python train.py --qk_norm=false --warmup_steps=200 --decay_fraction=0.627 --doc_mask=true --train_tokens=111700000
Each number is 500 + 50 x the weight over its row's rms, rounded and kept within 0 to 999. Layers, rows and columns count from 0. Numbers have three digits each. The size before them is the row's rms in percent of the matrix's.

# q: layer 9 attention query, 64x64, rms 0.201, rows 0-63, columns 0-63
# k: layer 9 attention key, 64x64, rms 0.212, rows 0-63, columns 0-63
# v: layer 9 attention value, 64x64, rms 0.229, rows 0-35, columns 0-63
# o: layer 9 attention output (transposed), 64x64, rms 0.187, rows 0-35, columns 0-63
q0 103:517511514567550432511597498528521402487541501585505348494545506601493513388517464484487467544426525478379525544511472489500460517484483490459486541490528571488503439532426543582566505527444537
k0 092:543554478505446487464455533452545480530462614544530537541536527464415489505431448460484501438614417552578597504508424544522514556459561530543438484484456473513523456454429538524419405433484489
q1 081:493495468481568574459578439582523509446443537537403483429409591493503406499529505538552514576540513506426481449493483437583481445464491559534379551439520485560492532473519526528544488575523458
k1 086:567547471528507541552512556490439453563512531495427470552476502517589583457463558474575502554556535455414533596532459463493499558415542425446536461552476429480461428509478453451543466484399422
q2 093:457567497474559421440441462551528573500546469586405511483510501482514408442455531552492501453614495523465408468467489477415459539532543555558548485527488413572459552471544531417525483447570498
k2 083:459507521530555503447469466556456568500511453585431498471459573493574435483400507510505447473522473454557527451432514406567462477404511566495579584476426506568423502522499512500541574592536451
q3 081:452588573543509566461586513565529444451502515533413526499452576502537446424510532554428561623500492562543468432468460518486534496493457469537452484464496579498518529412595514435482426528530444
k3 077:387538477480553535471479546589529447511487542500368564495487556528439506460525500513539501483557481540461504539449486493546470478430484448437539472476489538398453439516571414537435634551524443
q4 089:499421487546467558530528518534426468524512486503486534465486442485444583498521594519546436468457491500489521515536474586515410445401493439518496468461550553349515539545434393522495585547573510
k4 086:500539432498495546526540501505429459543499492464525479518557565479377537464549591467504470423557514577449490566550354537494486448482480445464532476526534411576604487543551478479514533492530408
q5 105:565564511606501481445505498412455536506531602388484496617572526425555492528539496480521534485511476509517502483486561470440485451542480463453469494474497498556582498511540469425388425456397503
k5 093:434480497525545470440525445500585514492477549443443517573454540464526482558479474439482479476464531533552416515573471493608576507495399476469479407488456532595466454521390494501474575533517612
q6 085:533609540460505464492519562454506451521556456562396476424428532518554536429515525514529530526541417435465463541553486534600530486385446496487542508460530503422454457524392510512578470565517466
k6 094:521529467480470482427508450429527484500563537535493512491497546548469482432416524508598520531548472455500441557592390545582555460444554470461537539603541522404496508555400540486512425536570505
q7 086:505451516542603481514508398544452463533541497499535509511453603548509502548439498518488449489430534516391464586488540527392597547538484479521545442500475529541468430444567488535562408453516579
k7 082:612495535446476536451520515508392482429594580508461542528501480485524494509457527481563545507484425578423467525449503421553589613427457526569471492474511510516524525491446443498536438523583429
q8 102:469419415397466448528440439462551564526466562544470495513591477477552491412522585448438576526478547484501517431543488580496512603531438532566465482587505565470451463461502510444505431505485505
k8 094:484533438572481653445447488460504485575523552461499444530462478464492516578463516511566513493477483588522548386527564503488534480461561508462502488612497504479471429468443534500445360453484469
q9 111:457480461475401466489417446547409500524492517478506408523513461570608474543527421499576501429509529510571510479586504591476469592482458614491542558442486463525492485519446553506527488570570493
k9 102:513546464455405532525514497506536525454489515507552496438470438539425536534590550451415585425523500471495447458443567497547443648452468574558492548517488510590515572472470459463428471436514517
q10 117:493469479436515426524427541515513424524496496618478542420544515491502522462583597495492463400526403508566493513485487566445502577507543432387505466555550520443491535437439529502503579571473494
k10 086:530460523597458580572457511479555513525594468572499496437499484497524430487421532470514522463479467556601594488453565523606511482463491454527491485563462455499472407448506486590454458423502409
q11 085:492456504516388564493534493498494550495469482521514488546501452554479464510547520481531495441493550551511429491496590549519350557486501536579527453500578383517562480525508427523484516381622502
k11 123:417531552489533532470453411505560441402498503462499542613422430565482412430430535518521501453519468500531456501563588495538479454506418526583612509483465454492522538509531528562487553468509436
q12 103:534539567597538461536487427456547519490500538469516406529492493417467482522460546437450414510450592433479502546431483475490513584474576529530535516501524498513539502503565526459418497426617622
k12 097:524463501521560451471513472501544569484607603469513520510496521487473569516505422480542495561411528480438552505496443474534439520452528507586446415546502548539471416479424570394394514486579470
q13 101:491496523487523461497565436550521435405528487526495553508458462447435484491603443513478556516484509541394613530433519535381536553470517516518455530464606486526589465518533518493466616513438519
k13 097:490528545453496500569494485397500522393504444530568545502544500516437542530607514462517585575444569581435510447540538570561503476506456434505478545482474458410468569554453548555461433540440528
q14 108:528590616492536540504539569511446473571493535436477503478486486470457574490491549460414567396651558419483462479552468470505489512525502563460479470487530572505438540474461545424425448488485491
k14 105:501466428442414560489468563565518528510525456388470549405426444493470509514483493410472427461500512466576501494516536559521559551475481499460618443504563507557464553573527570478420562468547519
q15 104:489520480500531429542458461554488442625495507572529575573476443460641434423468599506530450440522485467538426501520507379517522473540472499460482493475506533447461474532520506560496503535390471
k15 106:533570460468636525535476449531488466564455448469513599544469441481540466521500482560442512421487553488593410497543451400496439473526450500415552539537487528534533470455434483503398562548503492
q16 067:506458437440569490486553496532415494533479560463506537494466524402597592511480543418561546589490480462531443494458544534470561402505481395456489579419421483484563500507523461538569506507512559
k16 095:604478445485523455512519518459455398486578560485596484448533521462531508474467456524487577601518529333469490476525452484465572550477504582498441470504558497468520472430481525499598471508569512
q17 082:544553534479496500438411501533422575477384490391443497616535514497424467523517475463527552469548481524491499466580530557505581531508504571476561459465443379572563514485559486509469516448473499
k17 086:334584489482512536519532506541471628529514389551457500499483545536538489437490471523602456476502564468471525496580506442555501507523439426497591490498470484498496430589488486518458486517521415
q18 078:530494528490506523483493554516515437448550462576581395515468550611593585486454447477458494485457550465482479488574392402508492490508558549456553501482409465546481530428475522456564441462556451
k18 079:541525480446492420392467516549461449508527459551433597499614434465523466476413539547488527508534439584524502439496543582481550526504488525578484489463522492367455511536589509588504506541521502
q19 081:482324503452495543528538511507505479571524442449624466445516544575537575495481475430488506502459559531465416567587506527463456578481471521483523511515533543489518546424422513435559455478463471
k19 086:500456484532475574490524414599447429512544451590525528509537542458461489552496461544442528549572500451412451368599492580471446561435554498456462467521527490532513531438573540489492472463442533
q20 082:570467506497498500489407508598526599482519487520502476494535484601482422502471498471433525461559472503485454412542519521463564637555558468492435406563474446536382487526507549525491569473457535
k20 086:515438615567510484454459468515533490534528465494409518472484500455507459512350508430501527529494434474556544349496498452482480512558482546506568566519503508416508531579573564479514479579504441
q21 083:545509369448526495469477460497525453523602594553523463485487464466425608479531477515557413559453508372426530552506539499533520506477494587449523452513421539490446511565520478575512443486482508
k21 084:533504570487468528499462543411465550561406492438461566591511543521471510488471580495495612576431504448499509498535456429535578547520484492524517439487516494500485498542448550510497349451551393
q22 079:405463462403480507567517511450442540500495454518559567486525504501422515502544511476549473484548526560506490493454454628388513524465513462470499520554510456352460599439464549550529579517515541
k22 084:606454509516459599466439471456473422442497492492590509457533536494457441532521477511447508541603465541572481472450568498399477437530519569516471496452546557416553528495410490536516576522503405
q23 090:407507472427469460510434508405467547539469471516527510533574530469582480511579485403465500443437567578613608463461585492413504491513466473472474465514514495481443523502547524522428471450584489
k23 089:464497499439486605481472530423556588465373548401538448523505483503504430565545513486533550528462448510572514427405613457450621545490459426500526468488505503471496508519494475465468499540467527
q24 081:497517572492442425507558532524518425587461554564511499494482558562469568334497502469523511502478486488427447558570473603475542500398476478432498545495527496415506406485421443494492514515503502
k24 086:513581492445486547522501529527524466514533474494515533524577510460493447438459465436495564435595475442544406529552495468492513493435481564424463591558599533447531487479358447454558571472566512
q25 096:505561523542473573432448557451505459508471491418415559487526501490406484529432416459450504434569603480534528446558491514512416453534569616484556532528505527547443481556466565491497474517403504
k25 117:491500517564525590506526482474535499620497541451477470504579448435568559484511442477481430464508618521484576460565504455446519443456524493458524607520552492462529446495484469497480382506451620
q26 105:470512456417509517519501621518487480494483410534461520520525457556456603513397509505539506556569590429476494495491510377540421489585464513480564489524490602537471471532454454575535501471457567
k26 110:402470485503557398483460553546511486480481424520472465473605512458485500559429394510490469523516579570549498471490505450612463577570475467571456615509470534444476431517523562494510480509518564
q27 108:444477507472422457493455461548546607590541537521501499538478435529624504484562445443469459459493456487500512477588490591560507550478467565472452523434578487444531520458455558483440545608474435
k27 095:502417553570508439475430478571431504424462465495421485555460481508539498523486462471482406523547487506495444567555463587516525569526467564509448586459480487426485410553506608519487606560462517
q28 115:435411347466519540487507464422557425528405501494471465451536480569485560556496535460532493553523503553520500533608447475505461470476551478454531478420573601442454458456554515508521566498533521
k28 106:400513478477500497519556507493499434527451556568629409553517483536455414514459520479554526510545519513515499539549442553469450596530534445518521442427553469432430429486551560567477487436473402
q29 108:550481562410486511634361488517402517478473438501546585473505552497501604517487481485525494546466536596542500542529471551474491539511484482452514554500513413456476523535417570486516416471453551
k29 096:605531544492522483468471504455367529540431544423450534512501512428539510580422475545473510491479508446492543534504526524652499553464486528469557472502502447541447474628535517570545457446446503
q30 108:581521444464478464529684487578462507553511487460573431464498474507415486515577582475581556513495457509469544481526467455457505519490535406396459495449482494486519550458553494530522424564531518
k30 108:473509449486499461515582477538494556472528519470445510464521492387455416439517541563576514430466510485483518427516488543406497591511441473544464539544614566460516399515595488503480475525611545
q31 100:483515525447459503506471542584435417459522499513523471539510467532461501576528413551573498586525374408633504511489496537515539423511525425546436456459516467458474499444470478438491573501596499
k31 098:458545488533503535466478466438446512575532615489535475491534459474506476458475542532462450636506446441578497517453450497574526404490441454467544496518606388429517482457537462525529556523588539
v0 116:541435516376493516533638419426474467502505506493528552495486516467554522564563461532560578584485460552497560529496473498540560510484438425485465510525451498460545506490382491458601489514454418
o0 133:525532486527479521506432559562489521582484474497473466509482472616529448482482480392512439477541609434618486475528563508523499482506555465422522482500529453451428578469514521531368431538462570
v1 117:540582542402449487494520459477564438550477511494569438616580475552510475409533529520513394446529563502520507494475517497616534470470507450475527529522515528419528470477387524547438478432451462
o1 110:521481460520511557482557550521377572442544469499500448442409567404549431604518415457504581561466524490503427494556510532434498471500520574500512465505476406591511566504510449454499537510518541
v2 103:510502539507495567394520400476404525519473444558612543436532508553535518466493529487444555468488487525469455430506580487624498451456506461504472521451513508604429478469521473571473489571396504
o2 109:450558462512469515561531547535567463505580579471438574504550531494448522562489513488496418440467540456582517463549473456475506570513481525386497505553435479385494532480538504398435473470616456
v3 108:542557551536454508537425405534565537465554530500529455484461437465524511502487607555405466516488541558478512475521485521464603435467533455431504445494532448475482604520583452534489485555484360
o3 106:453571494456536454497601530448564491503488461460575530445618552485498513519494474444531560486460458476574528456449550469533360435499568529456462527551516498538503418428445453502562490456531598
v4 097:442585577562537537521441444523536526504585506525547559517480564458447509429485460494519510565535537437548528412376503501527541453473448519503598551474421412437486478464526541471481384528512526
o4 102:550400460508447542505558577433527438515460495425518487516519431497449436556495488531453441439415523533465509459592518529477451515501606498466442468555564624512472553546471510563567516436569472
v5 104:459444487545425563590501476487482455486447470507496573521487484456477475535490458415579460511508418444487372461456502496606500530547491444571522498599477596520505510556618544458477513554470452
o5 101:432505452451512451467551527540446526570623557502564440512505514461576521476551541558403468489524479590484525526591536448415573473464512550424429538456450483529423456472453551418529501536477494
v6 119:516560557541472508432453472410502523550560569418541482465481495481455499594445532458450505440603530508518417523475521457475535469527610426492552534472454531437519451541447419505461470494478633
o6 114:493403434501549481528541533559479486498498437580526514504581452458491532504594432556548553518423506501518506493411492540465459540404425576515477554502486385526501590485539501425566523522492396
v7 111:491515481507484521555534559525571536549574452367516433503456554442561530445484414568479566450501540514602580515486415521530472560498488468565508417514438486512483463453529507547452408419454525
o7 102:507427455399523423442493553536531420394437461579503521549517506561470416551568616469585525564494521442432469543504589507416497475556479482478511462475476505510554473491480466543531571542511497
v8 112:500490545458471400622568538454457528436558446499471490556458530481454496499490467565468488424542615530457520459502489484604549562555497531562483469501440421577453474525534388539448565506507511
o8 104:527439523555581476389497457584594547459559539498517567432466484496493451533520547394577496502516423499466527540479532474420480449428477497494537494449517590516489560403546581425529512441514495
v9 115:550562461455460586421527557562492505526563497483500522605433471491553567555557492428474365523492474450499601478403460502497483473518464445564512476557520450552538481487456524492471564414474430
o9 096:502478528528542445524511482442527423503465522607491458444491563561438471522422385551561626510558436517525460506550481529476578490512516534430419438486496565496470455420550477520541490576434555
v10 105:489365580471464563509453449552471493439554530487572466515515412457432512433467478482509557484509445546480514470528499496529462536526468524473614526582585522506567563471379416429479448481495503
o10 095:479535375524468479538601606454496444555448437546538530462444547555546513583540507482511497520523522497480502588463416456519420487421570452553477483437444492451527515437520564511547502566420468
v11 103:527475475490466603523441478451512509545545525490554614467509462502533429503434543502421550510491519453449607534577502504463434500478486507464515578485351502502543460466448477573476496587584422
o11 112:458459514508551527529609470529555497541441507503474467472463534572425577509543527480533473541476506537543441446419431521584566507470599509480467418535610416418514511493459417480537419464472556
v12 122:488406505448457428497428505552468530429530488661552463491505546549465450510533518466470442542523552515467498484422488539509538524630552410547403517501434568532562450499467561464523519502511519
o12 121:457570531442534523509522462477478482569477512410470587570464477461548538463462467575570544517542473422475489499547529478438518500447371588512498440545567515534458615446516543441464503529392492
v13 105:466603515432485460503513544540445460409546531458553496432566493590558441518507582536502627466454391523491489496399511450550544462454536519587455454501460529492511497484457583509468443479486457
o13 104:508523497503445546531539419500550504622526454489543550476481575421445496598555462412483389523497488420544556457585510503452508511572499455379522514463537447463485484491529424522542513572476537
v14 111:462560472422530401487496552492422621446463540455478558559551545551504549480446429521449446546551480498447509488517495417451501565452559445502469445598485520417581476537545512440537471506472573
o14 102:447470461556456537491517468530521404544549499554516492465480447439508452507475589496509544462534560473590545486506478538505470443564396526604475620400541521537465532578469517504405519462427437
v15 112:490512530484502555547543513560511442422515503413540528486536434587507543542621505350428429428553489408480496577526529471500477508417500574459529448503555529462441511464581527477533510470509507
o15 111:579545444501481458484464465467482570619457529497497486440470600408475465511481499616603530512443454597471516512443494499506541507584497420487501508512389436518488552468422465557549499536497495
v16 120:484586507452542590481509428479538484542534406553407494452464493457526436414520557566545546387506513467592545542546479441440570472474540476486504598515514453566555475469506461475558415498525511
o16 111:439475477475477510552450553503620503423504517502609442536543551493523548554483448434433452632485523489408510480501520453554440517539502503466582494481456486434499560465496469525423631468508475
v17 113:455551543535562481528395507473562532466428435472494451449553541512513514538462414500517504449567586503588468614565481497554516532506447412543496423536451428451549474565491546475492559512446416
o17 124:551434477411433520535501487553437526418535522533573554532446404487540524458553589513610535507405422473386566450461498499451550562525524564497457523471525513480516513500472423493517459511529575
v18 118:525456510445545522523473464476546584445487442486439587438598541544528501577520419556557491550589479556481499404456555512442452557452503468574563473420513531483477502524465424489434484416521427
o18 101:517479483574444499542506544562453411506505590565523567583450488482484444431545578403455525470440492466514460498552483504605547407474511491491423501526466380470544502464444526485579536548521555
v19 123:485562517517535513596584481407511509521488550443514430495566428513466434456514597513503420431468463474500487446457558459435545508480530488461620467420444472603537607522506442466485537506509520
o19 123:519512443539528542362444538516611525404552428542524573499472564445508474534511466540449514523473513581478513407551524454542517404542543452484443518569516488468477416490578542518525498428440492
v20 117:608457537494499563498537480566570468540508415487592443494495600577608516445474475505487389545440485491506500479520525440482564476525491509593542471565498409516435473465513496404540485526437476
o20 113:414528446375570433495523581459509503407497522493460481509474489429507470554492522428504541533531565522560494515519450485558452483546544452405498561413535601485552591544517461579524502518429457
v21 109:428514419477474504551420488455493468467576410522485512502564536508538510446475598456465543463450500486441548480489413502551542555464536450582535496512533549444398568466468427455569516607524582
o21 105:538535539530479472475502505543496523541431585478569555503461455540502550519553433536556511525503499495559497517542462546472381449514485519427371452462563419478599434483459544589402486502520414
v22 118:522450510474514473448525539537541507561434556494517474474538349467562569538537543531456480452470447482397462539513480396531494539578554531512577521488439502442508458465626469525450400526508533
o22 121:481477459516504467542452433403515528369535494552517472476428569541506445479473461550514466604495510503602544481468512623394562536417480460536467530533568449548540492527478508461571538450515486
v23 109:416557521543574557567512477499465508476458513504437506492510489577625491471463467477485515540464448484499518572502392561457525384620514498361517507542476527543575456534457516449443475504501507
o23 100:520513513394480502506465525473516485516537446466590419525481470447389464483500623568520509468481599484515467456551529453504471602439417497567482521501564519470488500468606515584517407510455539
v24 105:621417447616479431491489529440428552520568495478444433474534572493539392434467491483538537585506528435509547530433468489541512511428521571431512493516556552504489433498455528553470493580484511
o24 110:434430522444566534504519435525446447445427556456447598505515443533435594470465495561487506436515511500531374472544564520432479549524487432597540550447506478498507507589554541490555474464563532
v25 112:542514438517503438604475548516533423486525442485533531446460548487520538443425522474473467540496472506395554574467573570507554389509437437491511506518528435607545499512469539519432429414461567
o25 109:463494546475489629426487559467536503469478519561484413550513488418486468484555533467493507505490470489617446504605441462474496470490562507504608497434510544426488532473451411564528473605537431
v26 124:574511461414432502502461558484583529537497519460465531567466438602456435505529504566486578497536432472575472585458555503571472474578509550518469431419507527440484555513476439410572521431531475
o26 112:528456538525524540515541401515413493477478476491556453468490564436495593545554458426535434448501557552460546445448497479424518436438505465433571489580481574568491528529488548562493525555383569
v27 117:458538550535515535499546498422470470507472589549455445382564503516468485497495445533585564512455523372412524462566457574508533413544512534511498549526522488532477506352482536497525542488424478
o27 127:542512536394481453508472573545553499473488451491486543523397570480492521441423522471421460524520518626558465536462522359534411552490530571520526459445505543478504529599480484472469475570538508
v28 112:558466500496493464467442516432516504461491503588424441450444548598425529512508488480474448478408566584499493502485580443479543573525508509524668611493512521493540526517522474434509488558434465
o28 089:403472417522512532570548497548527563462571441398571546537472439473550492450513465514595479522635462425476483492463486577553544451432516534506411459516459498441453515519452511541534511462568495
v29 119:459650414538490538574440529562486471500549514459518459437550373470488503512522469566515482513405506546455446576500594493555513477512488566452435602526523567446500474471455435464496509506516503
o29 106:512391588484458520472608450427443562486527418454558565540469487527489535519464546492500515430614455447577544430470528545524473552416507465527552410506421459495517557502536516555489511436529502
v30 117:487521504489490416489459449543558485400509519387578513501447525581376601490480623512501544518478491514570442454517454583534528517456450508492491505565393467581512463503480517474542531514454474
o30 121:504540521548430545517559499486479515589462469578472489438552547447547424487542454477527457422534495456460581500485574360553467456549523429441520481409627539460453518564469536524490464512526514
v31 111:519522349427445424474424504524504556520459642416540540425497551535554520468546428437495566467449540520513456474503512467484510486576504527523565598525569445481535485447538499526497561488491510
o31 107:448514591552571560513521493489583471439591412583485485589540513476412441507445607531479485489478518442410562514464485550464425512471470543528489424481443498454456544580486544504510421479509538
q32 087:534553436488529522462476561490420471494425454576459494484453422495591554516521377475478476546469502474650464567500523414517516445476537534469503510581533558522513521510393515547522502437451433
k32 083:422569568502470543511503492550538513505503519505567503511468498427538570374506517447620509450475479467530541460503569549430502495564425411508585529407456450474433468429515468458513561466586500
q33 089:484493507398548452519506530422476516542548526543456535502511538522492461482468583451510516420438545473466479578490497621511453476412479553590461465512549573477390521562451544500542419583472420
k33 078:373577547493505436433435510427493621563477512487513539507506455563433498483524482454520472392522532520574521515542494535426501572457561590519527454539417473436494473559456482499558552430517511
q34 088:603509559522456503479554476482544513476548569490510493530568410536453501513523549382501570485606518456542488500515503585503403484483399467532463386480448487412475442447525487490477478444528581
k34 091:529525409447546476509501529433468467542557578452453503450515481535501513461439496554448458528522476427520525499482520426568511507513550536509578407618499506521573440619381526537413482488467437
q35 107:493529544619521571494440514621453461521412491465525545525404462513575448487473456521521414467421489547571499497545541461453585518493530438419492516517482483579490530484474470518469443502373488
k35 105:487471454542469418644550467515478408471471483557582508451497469544545416458468452560508433605566529511566520459428407441535528509506532481559513552458554476473494513502553510565467443505539573
q36 091:581519548565518516490425486587543498403432538490540575520435401553473546440562517516568510531489425519510511428616466511465526535479526434469460482482454479502492492396464442541484462450436588
k36 114:510501544532406541593467470512420464532476515520426471416473521557529455479428456604474452555533481508533536417508421467538564510598567428525529531521552495463413505585536462565443539530556478
q37 094:397497507559560522544476455501505497559434542526506437548497433507457440561490414560406385474423485551520606536506499444522533496482439479461523515486524546613475501475533453543444552413535555
k37 092:532494549562437555471473497545492427557446548574432524420492506571429564488514439488530476497489465477498537481461386426592549515503551534406472490543462537544447501542539420542368501479564507
q38 087:479523404459560499504487497447520596543535467466607435554542391550510507499481477493493519494477493496486552575623513538410416458439449510496526491619450465472454590483471517476536516443554541
k38 119:516501534505381508551531434463392442511540509499483438467524543519504537532447507620501467514517475491569557405536536447465556537584520406602491542536465445438502433544503559550435563532486503
q39 125:532537454467545525437568604440465510538415471518510492416384621473531465557516535485479501518506576466420466513445566431601471530526462457457488511489500461501552484545525545566432481591460482
k39 132:510545512443596518441443505518641555457485474558441553564497453451536564471468526534539473485463510567485493519498538556453498562441578585406566410429408566505530468473511463446497492495470472
q40 142:536409552577506477559589523581473525558444475485495504480480566514510442496473460436565541501485591517452450577438603477463445505523555417531491493449455395565502410580528432509510470490481470
k40 122:419473528528600559418448562522555491434573468526530535512609558431467518535507577432535511467477507488509489466495413548497454468424491544518459458553448542374502536505479453497554472522390538
q41 098:479447629482551461457412485523539465471478511452525559477439465504406456501523483425451411481497585465627541520450558477517484504500597453456535523467513478547434520531567477529493557469612523
k41 102:493457523583487458488513570524529533550467471483573539483612535468492466481504496438495454457437465434470528430501482522511464487512429619483626418448416499575568462491517500558440428480474597
q42 099:436515450474593552479474453485539499491448505526513469530588410527519554452544526484401459433523483435558464571502470531563490439467422532558441504555546626621492423549472479460484531498536482
k42 128:515477480615529519510522397581437475498531470546442444478449447596445518390440447571506489498531507579523576521570401483504505475455544516466547534536529469477454517533590475496459578498582482
q43 104:475438555479437558543452411422442496457510419436647461554535509529534495585514447444433440472494392531527456485501491609475505455524535463495479449560527543508558476474503552536571511456508481
k43 111:526455463438426476482579524447426541429523489489493467490411539549575465538463480464495568450411497448498612454558489482576545445509510519522490477428573451581532474584433488547502610484525543
q44 122:487524516675471526485499523582526514514374419409473547517499473497481609529426501515489461454528520522434495546404493461478456566492521503537549486427534491420559516504505515529403513482490553
k44 101:494550524570507581563455554485513436487384476474560558583493404489453532516462530581455475545390588401508503487526462508475565408502496579482446564521510562499435529490520513499512482488483419
q45 115:498453510466463486501427592507446655560453525534491487474538527490547406457478612464458490545588420438482443531565490490439483462500479517538524535436567489562528430537432494499579549542496461
k45 095:468468438578533550462534492559475536503615530521459489549389516534503457515470483500516640449447599496483484474426514471466455549630418542425463471480493476477535533464538502413473523514444511
q46 115:546533547543458470491511576507528611481457490592571525510502479500477547491434381531513447494461491446391588489523494350542379519568534521446501557451494495491537415519520487488480507492504493
k46 115:514478529484549475441433508545657391500552485465519549533528463511502478519416467564559577507422495487522477465511464456547601466525440512478392549582484557481456464411536489526502554524447534
q47 111:436381528476495556435400538517469483535408509590536541489461513492448533535551529470592490468493497550447448541505469540430459459481472490435579437454414507614552596497546505474513496497545548
k47 095:493462546510465576470481563567398474523509550485534508406481499527560525453540532453472555469563443583490489420465503416374479464544526483472532529456568530521564561431529614546434517441465513
q48 075:452526547564591457444429422477519459467531471523510464504495466505571474565549504521529508494454522512586505491413470521413464319398596457503471478593520459501506530550558527491505467492533506
k48 077:548476462476458488548483586502500463469531535444482460533549427483452460457502535544428498409552415491501546530485453504438502531497628508474596522459465471525486646459576523424535413497567547
q49 091:562425489644415505527587416549506505434601550461510410532555490571437535541470482484509569527456461491453533436540493556515474453473513452494425583482487469445502529438480462460542497502514572
k49 102:497571496443453417532547549409524451591520535517567484516522542526482481566427478521442469466455400500523455540478470483642519458456526518544491426540526562536474462557426471552442512522477383
q50 086:415507476540459584486565473476484541449501517467475482502539498523440480409477438478478515631538410495430487499596523482529516562557461416527490529515528462432579528426574499587418514527411529
k50 078:523414497457494451565564506487478500510461540547617415509444581432468474480448464535468510530501476538412512436525362567516521503585561515556483524434568532466397509551478466565464475486514457
q51 089:417510532574454565572508544521433470550435474555540426514421538488567406517465455503471397490469556532524516527461520427417511498506524496494470566443588536643483448569477514499497497449486451
k51 084:426478451500596466425496507559587536470474477536608562548481498444552577475551447379574559488457555504498474562514507524486488487409490568540490534451461432512522551436450493415539500441465541
q52 097:423525530577512542536536525511493474500485513560449469559434449510513356471447413491491390504508614523554511480550508451449557512515501522494511552532572509586454516487497503537462529341517533
k52 082:460381519504448507460531500563487525475497561545587484488456430484543525410526520479512442500547598502572515582512441413441504529537517478556556515431573471541440465446467523502524470531534651
q53 108:453477511485402463567490519479417493596494492476518454449518511530521526480479443419431460528590508425519524503457486377596458500528595417464531497495561491426487526581525555509458510593572510
k53 149:479503526494567465417498567542567572501506523539477573536561486505510501500602519489455497411396558495538487521533481480411515462456451577507580425451421494476479487424439491440586555526438589
q54 117:494554472571485607500510604595459435501459474512554517495462484510526485507492503477442390490491555451637523509606486455470482442482502467417503521492490538537510530506471543481384557472394539
k54 114:459418541476472494568415478480543478527445478513588485576523471463389466557456481566428425527547466502537484564469559513443488494575518443501526492454640550460552501542577517553496483456405515
q55 096:512543510405572437452518539521458516478545445463538516419392583487444515584537524535585468450458511570519518536512573497429358455464545534534488482547429509462496502476483568509551575543497448
k55 110:482462486537410490556560469407480453462451631587474451531501464502536522425512408546507435475555493570506495482549469489472508552506509414497403537512554436585540566413529538538512568514523544
q56 099:588475541477446464583494525581486516475463436501431516433579506557416565432493532462558533608543424557530497576483555513487462466524495470423494480471540539520431496494517464570612445525441437
k56 114:525443472585607530452544443458456489518469631495469568533463428556510450456590493471488557490551525536549483441446447499432427489448458529464527590477552467590446508488477446472572528495568493
q57 096:493505543551578511454571577460566451487615480460490570530583579486501503475482530535452564537482544477434412516527487535541502454452443555472532455541410403448515531397425464471513423472499484
k57 114:524512527572427504538534488530382451525510450533562422487468573473411581446429498474500517586484511489460473509508598528430477483574576428512578542532504473528536475423443428550519496400511485
q58 122:443535483465560522451474423521541477428555528509477452595428454506583522512445485504376516570455478494463532518552465545511569468424395557547543459550442564477538528488563587435467495450554487
k58 093:656553463453480456529465466444433408512528458492542443446473577487559549524424494533505561472483506573548447447507507487476557533414478508498497514480436450467451547599484458531454588427545554
q59 126:423482412518497512481504466373477427539473592547516564525557503552503502483492458549434575470397507571541473567546527566446512485551399508556566489467473488401454569485502548506477467548438496
k59 118:525562541510478528483531494555394536447410548488554472508501531534454494507420443489570533467587525559474550436491515480553506526507551389441524541428559492515469443566375571507480545483555401
q60 128:495519537516483522452491495559537487544518524478477499468521458448452570552538489471417566516430448544483466503558490568524485356393466584539591528390484558502455534427470430497492530447607498
k60 120:503511532531505586577400479473471441439510548533499453432462548451496431444516576521473497461502502594509457486462510521498562530546504484501607531416422425532504458587599462521416461508588453
q61 099:465482506518475471487610530430454484493522595534561474392455434403509521470480458515551476590584578445517444451438447411555502547505464536496428572480545467521482507457558510438487528570447457
k61 091:515557398445565509525418535595472524455566423525458574434585530534540526494557539506462525491547450476506400538480502567434508553543491496482494508492628553495503405409519489460546477521440481
q62 102:497413616562481508517521469462544519476516454430443505538621492573438413509522587594478506477463536573498449510538458489493495510548491451519471470427568525464426483470505462392408488505574519
k62 095:507472462516545531530427509570475580559492509459527400539517475566513536483549560410517447451447604539517564516501459469498575513457513570495491495627425477545443440470437463473582425486516425
q63 107:497496490500460518573524527410581507472474518486487459563454599551437543559539483367467486517494507563530536490418505412458511469478525604453437523431486488612584493465463516395490459494463501
k63 095:525487480541533495460462583443442447564601627466466475445534517496561445494467568521530581487476455458477447443596500558475512459484551412481501388514483525554519603496510483402543498532524515
v32 073:475447493568555533424524489507487511492548522469516452530539511574475600595483466464398483566440434572520532465474474541407437478481534504442426573526480490503449465420455640515566504559488514
o32 084:535497471566464569501504560522474374587487498462493480421416529464469536475468563479522498427496405538541473506488536576530503430482630413474487544492529497533458418535536420484578547522574520
v33 084:484525566511486524476545440568425506429570431457524541461495607507471457486498464480522518473379518534497438629514456519444551423476524434510490504511396553567514547559557524467420447550528466
o33 091:493504522605530511416538485513526505496411542506475438508485462426406555494585362529458531515467562558480511490381543590502540569447506543546493464430498454490532500494527439460504551477595511
v34 088:518498392481446562446482456525414539494452488568523546469530499547578463381483526518480530478419523611484560428519501542508599543580443549532489528555564463509528467527489587411485454461489531
o34 093:526504486530545436533398541506404567583446499479572506508589555391470470542553546471490526491495482537512530592411429472454521588512491506458472479412454510548489445576431460533571467470545477
v35 098:546573474524472502466476501487535625474500514534464557470517498502422438568519437507487563487540540430532496437472491456388403522636494486487386543512615539464451529514491544577495529507484507
o35 098:527517479491435571490414575550502503465506419480607549500411521521499430532507504498597495497453487504619611492561474547413506468525551431438539422461491457455516447515510504560495531494404533